Each number is 50 + 15 x the weight over the matrix's rms, rounded and kept within 0 to 99. Layers, rows and columns count from 0.

# layer 5 attention key, 768x768, rms 0.065, rows 51-76, columns 256-383
32 44 62 64 52 49 44 41 21 54 42 36 66 40 41 57 46 46 32 22 42 53 49 39 47 38 51 74 47 64 64 17 47 56 58 57 46 30 52 45 54 30 71 33 36 31 41 43 63 38 58 14 31 59 67 30 41 53 58 45 39 75 59 50 39 45 56 28 38 16 56 74 44 39 99 21 91 58 54 68 47 41 51 17 32 47 42 62 30 57 33 53 23 30 57 27 32 67 60 44 41 54 48 62 41 64 60 39 25 35 53 28 33 47 40 69 43 64 43 44 66 32 35 40 23 38 66 57
38 26 42 38 25 61 33 48 84 40 66 74 66 57 44 34 42 20 74 45 60 41 60 44 48 65 63 51 43 57 61 03 54 41 27 38 42 57 55 47 23 21 50 36 79 38 49 35 61 50 58 49 24 72 76 35 77 47 68 33 19 65 35 66 43 82 73 47 71 57 54 59 42 35 58 25 72 45 46 25 56 61 43 46 37 66 62 63 44 72 72 50 75 34 13 61 55 75 63 52 46 66 91 42 58 37 43 36 51 55 81 65 27 60 77 46 56 60 57 65 31 56 27 60 72 53 37 63
43 46 30 37 40 77 65 52 62 22 52 43 55 63 66 39 32 44 75 44 45 30 69 48 35 82 61 43 53 53 40 33 24 43 48 33 39 64 99 71 82 41 38 63 60 44 43 80 57 83 28 51 35 58 70 39 38 29 49 66 35 64 55 34 47 77 92 45 60 30 57 64 70 43 55 39 35 30 46 56 33 24 84 62 60 96 46 49 30 62 49 62 84 59 54 66 48 34 51 67 71 77 41 76 35 78 09 21 40 46 33 64 69 35 09 60 63 51 70 29 31 42 65 31 54 44 48 60
41 34 61 44 82 50 55 26 40 46 80 36 69 41 63 17 71 27 57 63 63 55 34 57 17 34 32 35 37 38 36 73 75 31 58 48 56 63 48 48 39 45 25 29 61 57 73 58 75 57 54 52 70 54 50 52 60 39 25 54 57 31 53 45 60 61 77 58 23 53 29 52 49 82 43 51 73 45 55 49 21 54 44 52 49 87 69 47 39 49 58 42 56 42 24 40 54 55 56 64 51 47 35 57 48 59 66 43 39 43 35 39 70 30 54 52 61 85 46 64 39 72 50 43 81 46 57 50
50 47 63 66 52 91 84 39 54 54 55 47 61 71 42 59 57 44 62 64 52 48 61 63 53 36 38 37 47 51 29 76 68 63 52 42 45 66 49 24 44 57 35 68 29 52 70 34 60 70 32 72 76 24 32 38 52 59 26 72 55 65 52 47 61 39 76 47 53 29 33 71 61 58 53 48 71 49 25 79 33 40 64 11 55 12 72 28 54 57 50 55 66 35 80 52 97 58 74 34 58 97 67 26 57 12 52 53 33 32 37 24 75 44 61 53 41 30 45 31 54 61 67 32 25 57 37 55
80 77 49 42 62 48 60 43 28 47 48 48 99 31 26 68 41 72 78 31 35 80 54 58 29 71 32 48 42 55 61 99 01 76 85 67 41 62 56 74 70 60 40 65 36 42 39 54 42 57 24 51 65 52 48 67 50 52 72 69 51 63 72 55 68 68 12 36 56 36 48 41 60 64 38 48 56 45 57 51 53 26 57 32 31 44 34 28 46 67 47 42 03 52 88 43 37 78 60 63 20 54 37 56 64 48 66 49 49 42 48 62 51 89 41 37 70 45 51 33 80 43 30 88 43 39 64 75
40 51 33 60 15 42 42 60 52 23 74 63 55 68 37 33 49 41 38 81 48 22 45 18 34 37 68 38 63 61 41 04 62 70 40 52 69 53 57 70 38 45 51 65 37 58 49 55 62 76 28 39 38 30 40 62 45 42 70 61 34 43 77 61 55 52 42 45 48 32 32 55 70 30 33 51 62 36 47 82 18 48 74 43 63 66 53 31 34 52 66 50 17 46 68 55 44 72 56 38 81 51 56 31 53 46 36 49 56 16 61 58 16 36 54 21 54 53 32 70 34 52 55 08 44 48 32 63
47 43 35 52 44 51 57 48 61 52 42 48 45 62 04 26 61 25 19 49 68 46 77 31 44 48 43 51 25 56 44 46 30 54 46 45 77 50 62 39 42 42 44 45 37 49 75 67 52 50 27 68 73 52 43 27 25 41 47 66 40 52 63 53 25 56 99 59 50 34 52 52 53 43 57 70 75 53 50 32 30 43 43 47 44 55 46 85 64 41 33 56 71 71 65 37 48 46 74 28 71 58 29 82 46 32 59 45 65 60 47 46 41 39 58 19 23 64 08 76 48 78 49 43 45 32 52 40
16 46 52 50 54 59 18 58 66 41 36 54 52 82 35 35 43 71 64 83 53 63 17 42 44 63 49 49 35 26 51 00 59 72 49 12 20 51 36 44 35 59 54 49 53 29 50 61 57 50 49 53 40 32 58 52 58 58 52 48 43 73 46 31 40 64 58 67 74 46 59 86 61 21 63 37 00 57 50 31 53 63 53 45 53 45 60 52 46 37 28 69 87 50 44 58 58 55 62 69 60 55 68 52 58 56 46 66 71 59 54 46 41 26 77 65 65 30 42 43 57 54 51 41 35 24 33 44
61 44 74 31 72 34 79 47 61 57 30 30 50 72 61 36 52 42 32 53 34 65 85 59 39 54 40 44 54 57 51 99 37 48 61 56 78 36 49 62 53 48 49 62 08 49 39 22 28 47 65 39 86 44 37 44 35 42 48 67 39 68 59 57 61 61 12 33 51 30 70 73 77 62 36 38 78 38 62 35 68 51 77 46 72 08 37 59 65 57 65 38 05 40 27 27 64 29 54 33 43 64 69 58 32 49 57 39 15 30 70 63 61 68 55 52 48 35 57 27 93 44 33 35 21 55 40 65
36 50 36 49 75 56 40 74 56 78 40 19 38 76 26 56 57 54 57 39 36 56 59 28 36 29 33 76 68 70 44 67 59 61 27 39 43 15 37 50 62 65 56 91 54 47 51 54 48 33 54 67 66 48 43 73 52 32 42 85 54 44 64 75 42 92 76 64 50 43 59 58 75 55 59 73 18 34 64 44 76 40 69 17 58 47 50 34 60 59 41 64 61 57 60 30 80 82 49 31 47 68 48 55 58 00 20 53 61 66 53 52 59 75 69 18 74 80 57 32 61 65 35 20 71 49 65 51
36 07 84 45 75 51 63 69 36 47 45 22 33 68 25 35 35 64 66 42 68 44 53 47 57 47 48 53 59 44 25 71 40 30 34 36 48 26 22 57 61 36 53 64 42 41 57 42 31 81 63 53 64 64 71 41 72 20 46 74 54 66 40 39 30 55 65 54 70 52 58 71 72 48 59 67 43 47 39 65 52 31 64 55 31 38 69 53 25 49 39 36 53 43 30 61 43 35 34 59 73 35 60 33 53 48 50 43 19 53 69 69 86 21 39 51 38 44 75 37 75 37 44 28 46 70 28 59
67 33 25 48 24 46 26 64 26 25 58 59 31 27 47 74 73 45 65 55 52 68 46 51 58 30 45 58 76 17 65 39 65 25 74 34 39 68 29 62 29 53 71 30 54 22 47 45 54 30 77 50 56 53 58 44 67 62 69 64 34 58 43 36 50 51 23 64 27 52 49 40 50 49 56 49 36 74 54 76 47 39 37 47 83 09 38 40 63 43 52 39 87 69 48 53 41 47 47 41 57 63 33 59 39 62 64 29 71 58 42 49 21 23 78 63 30 45 51 49 59 41 59 60 74 40 59 55
47 34 37 57 42 55 39 33 40 53 68 30 47 50 47 54 51 52 63 42 50 51 48 53 61 55 75 57 31 46 48 29 54 57 30 45 37 38 47 55 46 48 48 49 62 63 52 51 52 24 52 56 32 46 37 53 48 50 54 46 51 48 32 57 47 54 59 56 40 65 43 48 44 60 47 45 51 44 53 39 43 49 45 59 56 33 50 42 49 48 53 47 62 53 48 56 27 59 69 42 44 46 52 35 70 49 46 52 59 42 55 58 44 52 59 38 57 54 56 54 39 44 62 52 36 40 51 67
47 48 41 37 58 56 54 57 45 36 48 56 47 39 39 46 51 71 44 54 55 78 71 42 54 58 46 45 50 36 46 52 58 57 50 41 64 72 36 51 36 55 37 59 46 60 50 54 44 46 42 60 55 42 42 59 48 45 48 56 38 46 48 49 51 66 44 34 56 36 64 48 44 51 37 60 61 47 46 51 54 52 52 41 47 55 55 36 42 44 65 46 47 57 56 49 38 49 54 63 59 33 51 58 65 47 50 47 41 32 41 56 56 45 52 36 36 30 44 44 52 44 39 56 60 46 69 62
55 40 48 47 64 38 28 41 44 54 33 35 52 42 41 48 67 53 53 50 48 42 42 44 37 61 42 29 56 70 49 72 43 42 67 51 58 54 45 46 49 42 28 58 40 54 50 54 43 50 40 42 71 58 59 41 45 54 43 45 38 56 57 42 53 55 58 30 59 53 46 38 54 50 48 50 54 43 43 63 55 69 51 51 47 53 61 54 46 48 39 62 56 57 47 62 54 50 42 59 53 59 63 59 43 59 50 51 39 49 47 59 40 65 61 56 61 49 44 62 47 42 33 55 58 39 67 45
71 50 41 60 53 55 57 51 36 48 65 40 60 44 62 53 36 50 46 51 68 45 50 52 44 42 47 60 39 57 38 60 54 46 44 47 38 43 48 33 41 38 63 50 58 50 45 28 41 52 52 55 40 66 51 66 61 40 47 46 58 54 55 34 48 33 47 35 57 56 65 61 48 58 63 45 59 43 40 53 49 56 58 43 36 51 51 47 54 52 39 53 46 56 64 45 48 59 60 41 38 47 48 64 44 41 48 47 52 41 79 41 60 56 56 67 34 54 55 59 55 53 50 38 55 48 38 39
52 54 40 39 70 64 49 39 29 41 40 69 58 39 46 55 54 60 61 60 53 44 89 58 66 49 40 54 39 39 45 14 64 45 29 51 47 58 43 40 39 60 49 68 65 38 37 57 47 42 51 48 53 46 35 71 52 62 56 56 38 54 38 59 50 36 45 76 42 41 35 36 44 53 46 54 51 50 47 45 47 56 41 46 56 63 41 64 53 58 50 42 43 40 63 45 47 45 47 41 46 43 47 20 64 50 63 45 53 45 56 47 37 55 61 52 52 45 41 70 46 43 51 47 22 51 47 69
51 38 58 43 59 41 42 64 50 56 64 39 44 45 53 55 45 54 49 48 46 47 60 37 47 51 42 27 62 59 39 57 46 45 53 48 42 58 52 70 51 48 49 53 51 65 43 70 44 72 49 54 57 50 48 58 33 54 37 44 62 48 40 53 57 56 50 55 58 49 56 45 57 48 75 23 40 70 47 49 50 61 39 81 38 46 53 44 31 40 38 64 56 53 60 46 70 49 41 48 48 54 50 47 44 43 50 48 53 55 51 41 61 78 58 27 66 56 41 41 43 55 53 41 81 49 52 42
52 40 51 50 58 63 49 24 41 35 48 55 74 53 49 52 60 39 31 37 57 70 57 54 61 35 75 76 42 55 40 21 58 55 49 48 47 55 54 46 41 75 52 41 47 40 38 73 71 51 32 54 60 58 32 53 54 43 33 63 37 44 30 50 48 67 41 53 66 64 52 50 40 51 63 69 52 53 46 27 42 34 49 46 60 47 52 50 35 56 49 48 51 48 53 45 40 59 64 60 48 34 48 38 75 52 57 61 53 40 22 73 53 67 52 51 31 51 48 55 40 43 55 43 49 49 51 55
74 51 49 55 69 51 55 60 45 39 34 34 39 52 66 52 43 49 65 50 55 55 55 72 28 43 39 38 47 61 50 76 27 45 58 54 40 76 39 49 48 34 41 55 38 66 37 68 63 57 51 48 57 41 68 52 35 54 52 39 62 53 56 59 62 60 44 42 65 40 39 38 58 52 50 39 56 37 52 56 68 59 50 66 33 45 50 48 44 48 60 63 41 43 63 66 72 53 48 54 42 43 47 46 60 37 61 47 48 37 50 57 51 59 35 29 57 46 61 44 56 45 49 51 62 44 46 39
38 61 51 50 45 42 39 60 42 68 50 35 38 58 49 46 23 59 30 68 44 52 50 48 43 45 46 41 51 53 60 70 56 51 58 44 64 58 48 58 59 37 56 54 31 62 50 40 41 48 57 52 52 50 46 33 34 59 27 50 41 63 65 50 52 54 47 39 50 46 55 62 38 56 48 38 40 52 57 58 59 67 34 55 58 60 45 56 66 51 44 56 55 45 46 52 44 44 53 46 75 28 49 57 39 55 48 45 43 60 47 38 70 33 43 44 45 39 54 49 53 39 57 44 45 50 50 58
49 60 64 75 54 45 45 61 53 38 42 66 37 49 50 56 45 45 42 36 45 44 56 53 55 41 44 53 34 60 50 37 46 41 42 31 54 48 50 52 43 55 46 55 43 41 51 54 46 56 56 57 47 49 53 51 42 52 56 48 59 38 42 43 48 16 36 43 46 58 49 49 60 39 59 67 34 59 48 58 55 71 72 51 61 56 54 25 49 53 62 31 59 45 42 41 44 43 45 36 47 76 68 45 60 61 37 50 58 39 63 60 48 49 53 55 47 50 49 47 40 62 57 50 42 48 45 68
59 41 57 58 55 44 65 53 44 46 56 49 68 57 47 58 57 58 64 47 54 45 53 44 67 50 63 62 49 64 53 38 36 57 46 46 52 36 58 48 72 40 43 50 42 71 49 51 50 52 56 59 50 59 47 52 46 54 52 54 47 40 51 62 45 55 36 76 43 48 62 65 60 50 61 53 41 33 61 50 41 55 43 67 42 60 41 60 66 44 42 53 50 50 42 45 48 47 48 36 51 46 50 34 42 47 30 55 57 62 49 48 57 45 35 50 43 44 59 42 58 42 52 50 53 60 51 61
25 43 49 44 47 33 36 55 57 56 60 70 54 60 54 45 37 51 48 52 48 50 50 58 71 60 54 66 40 48 59 59 48 58 56 25 34 53 52 55 58 43 49 49 40 53 47 50 47 36 45 61 44 35 56 24 46 39 35 54 39 51 51 47 58 37 40 43 51 68 54 39 53 54 37 34 42 54 67 34 63 73 50 50 53 48 64 51 60 50 50 63 96 53 42 66 54 50 45 57 46 64 51 40 55 50 53 39 48 31 33 49 57 59 49 57 68 48 41 44 57 42 51 45 49 45 63 58
59 32 44 73 34 45 55 40 53 42 56 58 54 63 47 35 65 40 59 44 52 21 41 64 64 41 72 65 34 50 45 37 55 43 35 44 43 51 60 30 84 65 44 66 46 40 65 54 63 52 55 49 47 48 60 56 53 55 33 63 49 49 42 48 47 40 42 55 55 59 60 62 65 48 52 58 45 53 57 28 46 67 55 57 41 42 51 22 46 51 63 49 50 49 54 44 43 36 49 52 45 69 47 55 44 61 47 51 50 44 55 55 46 43 53 74 42 46 41 56 60 58 37 48 56 67 31 64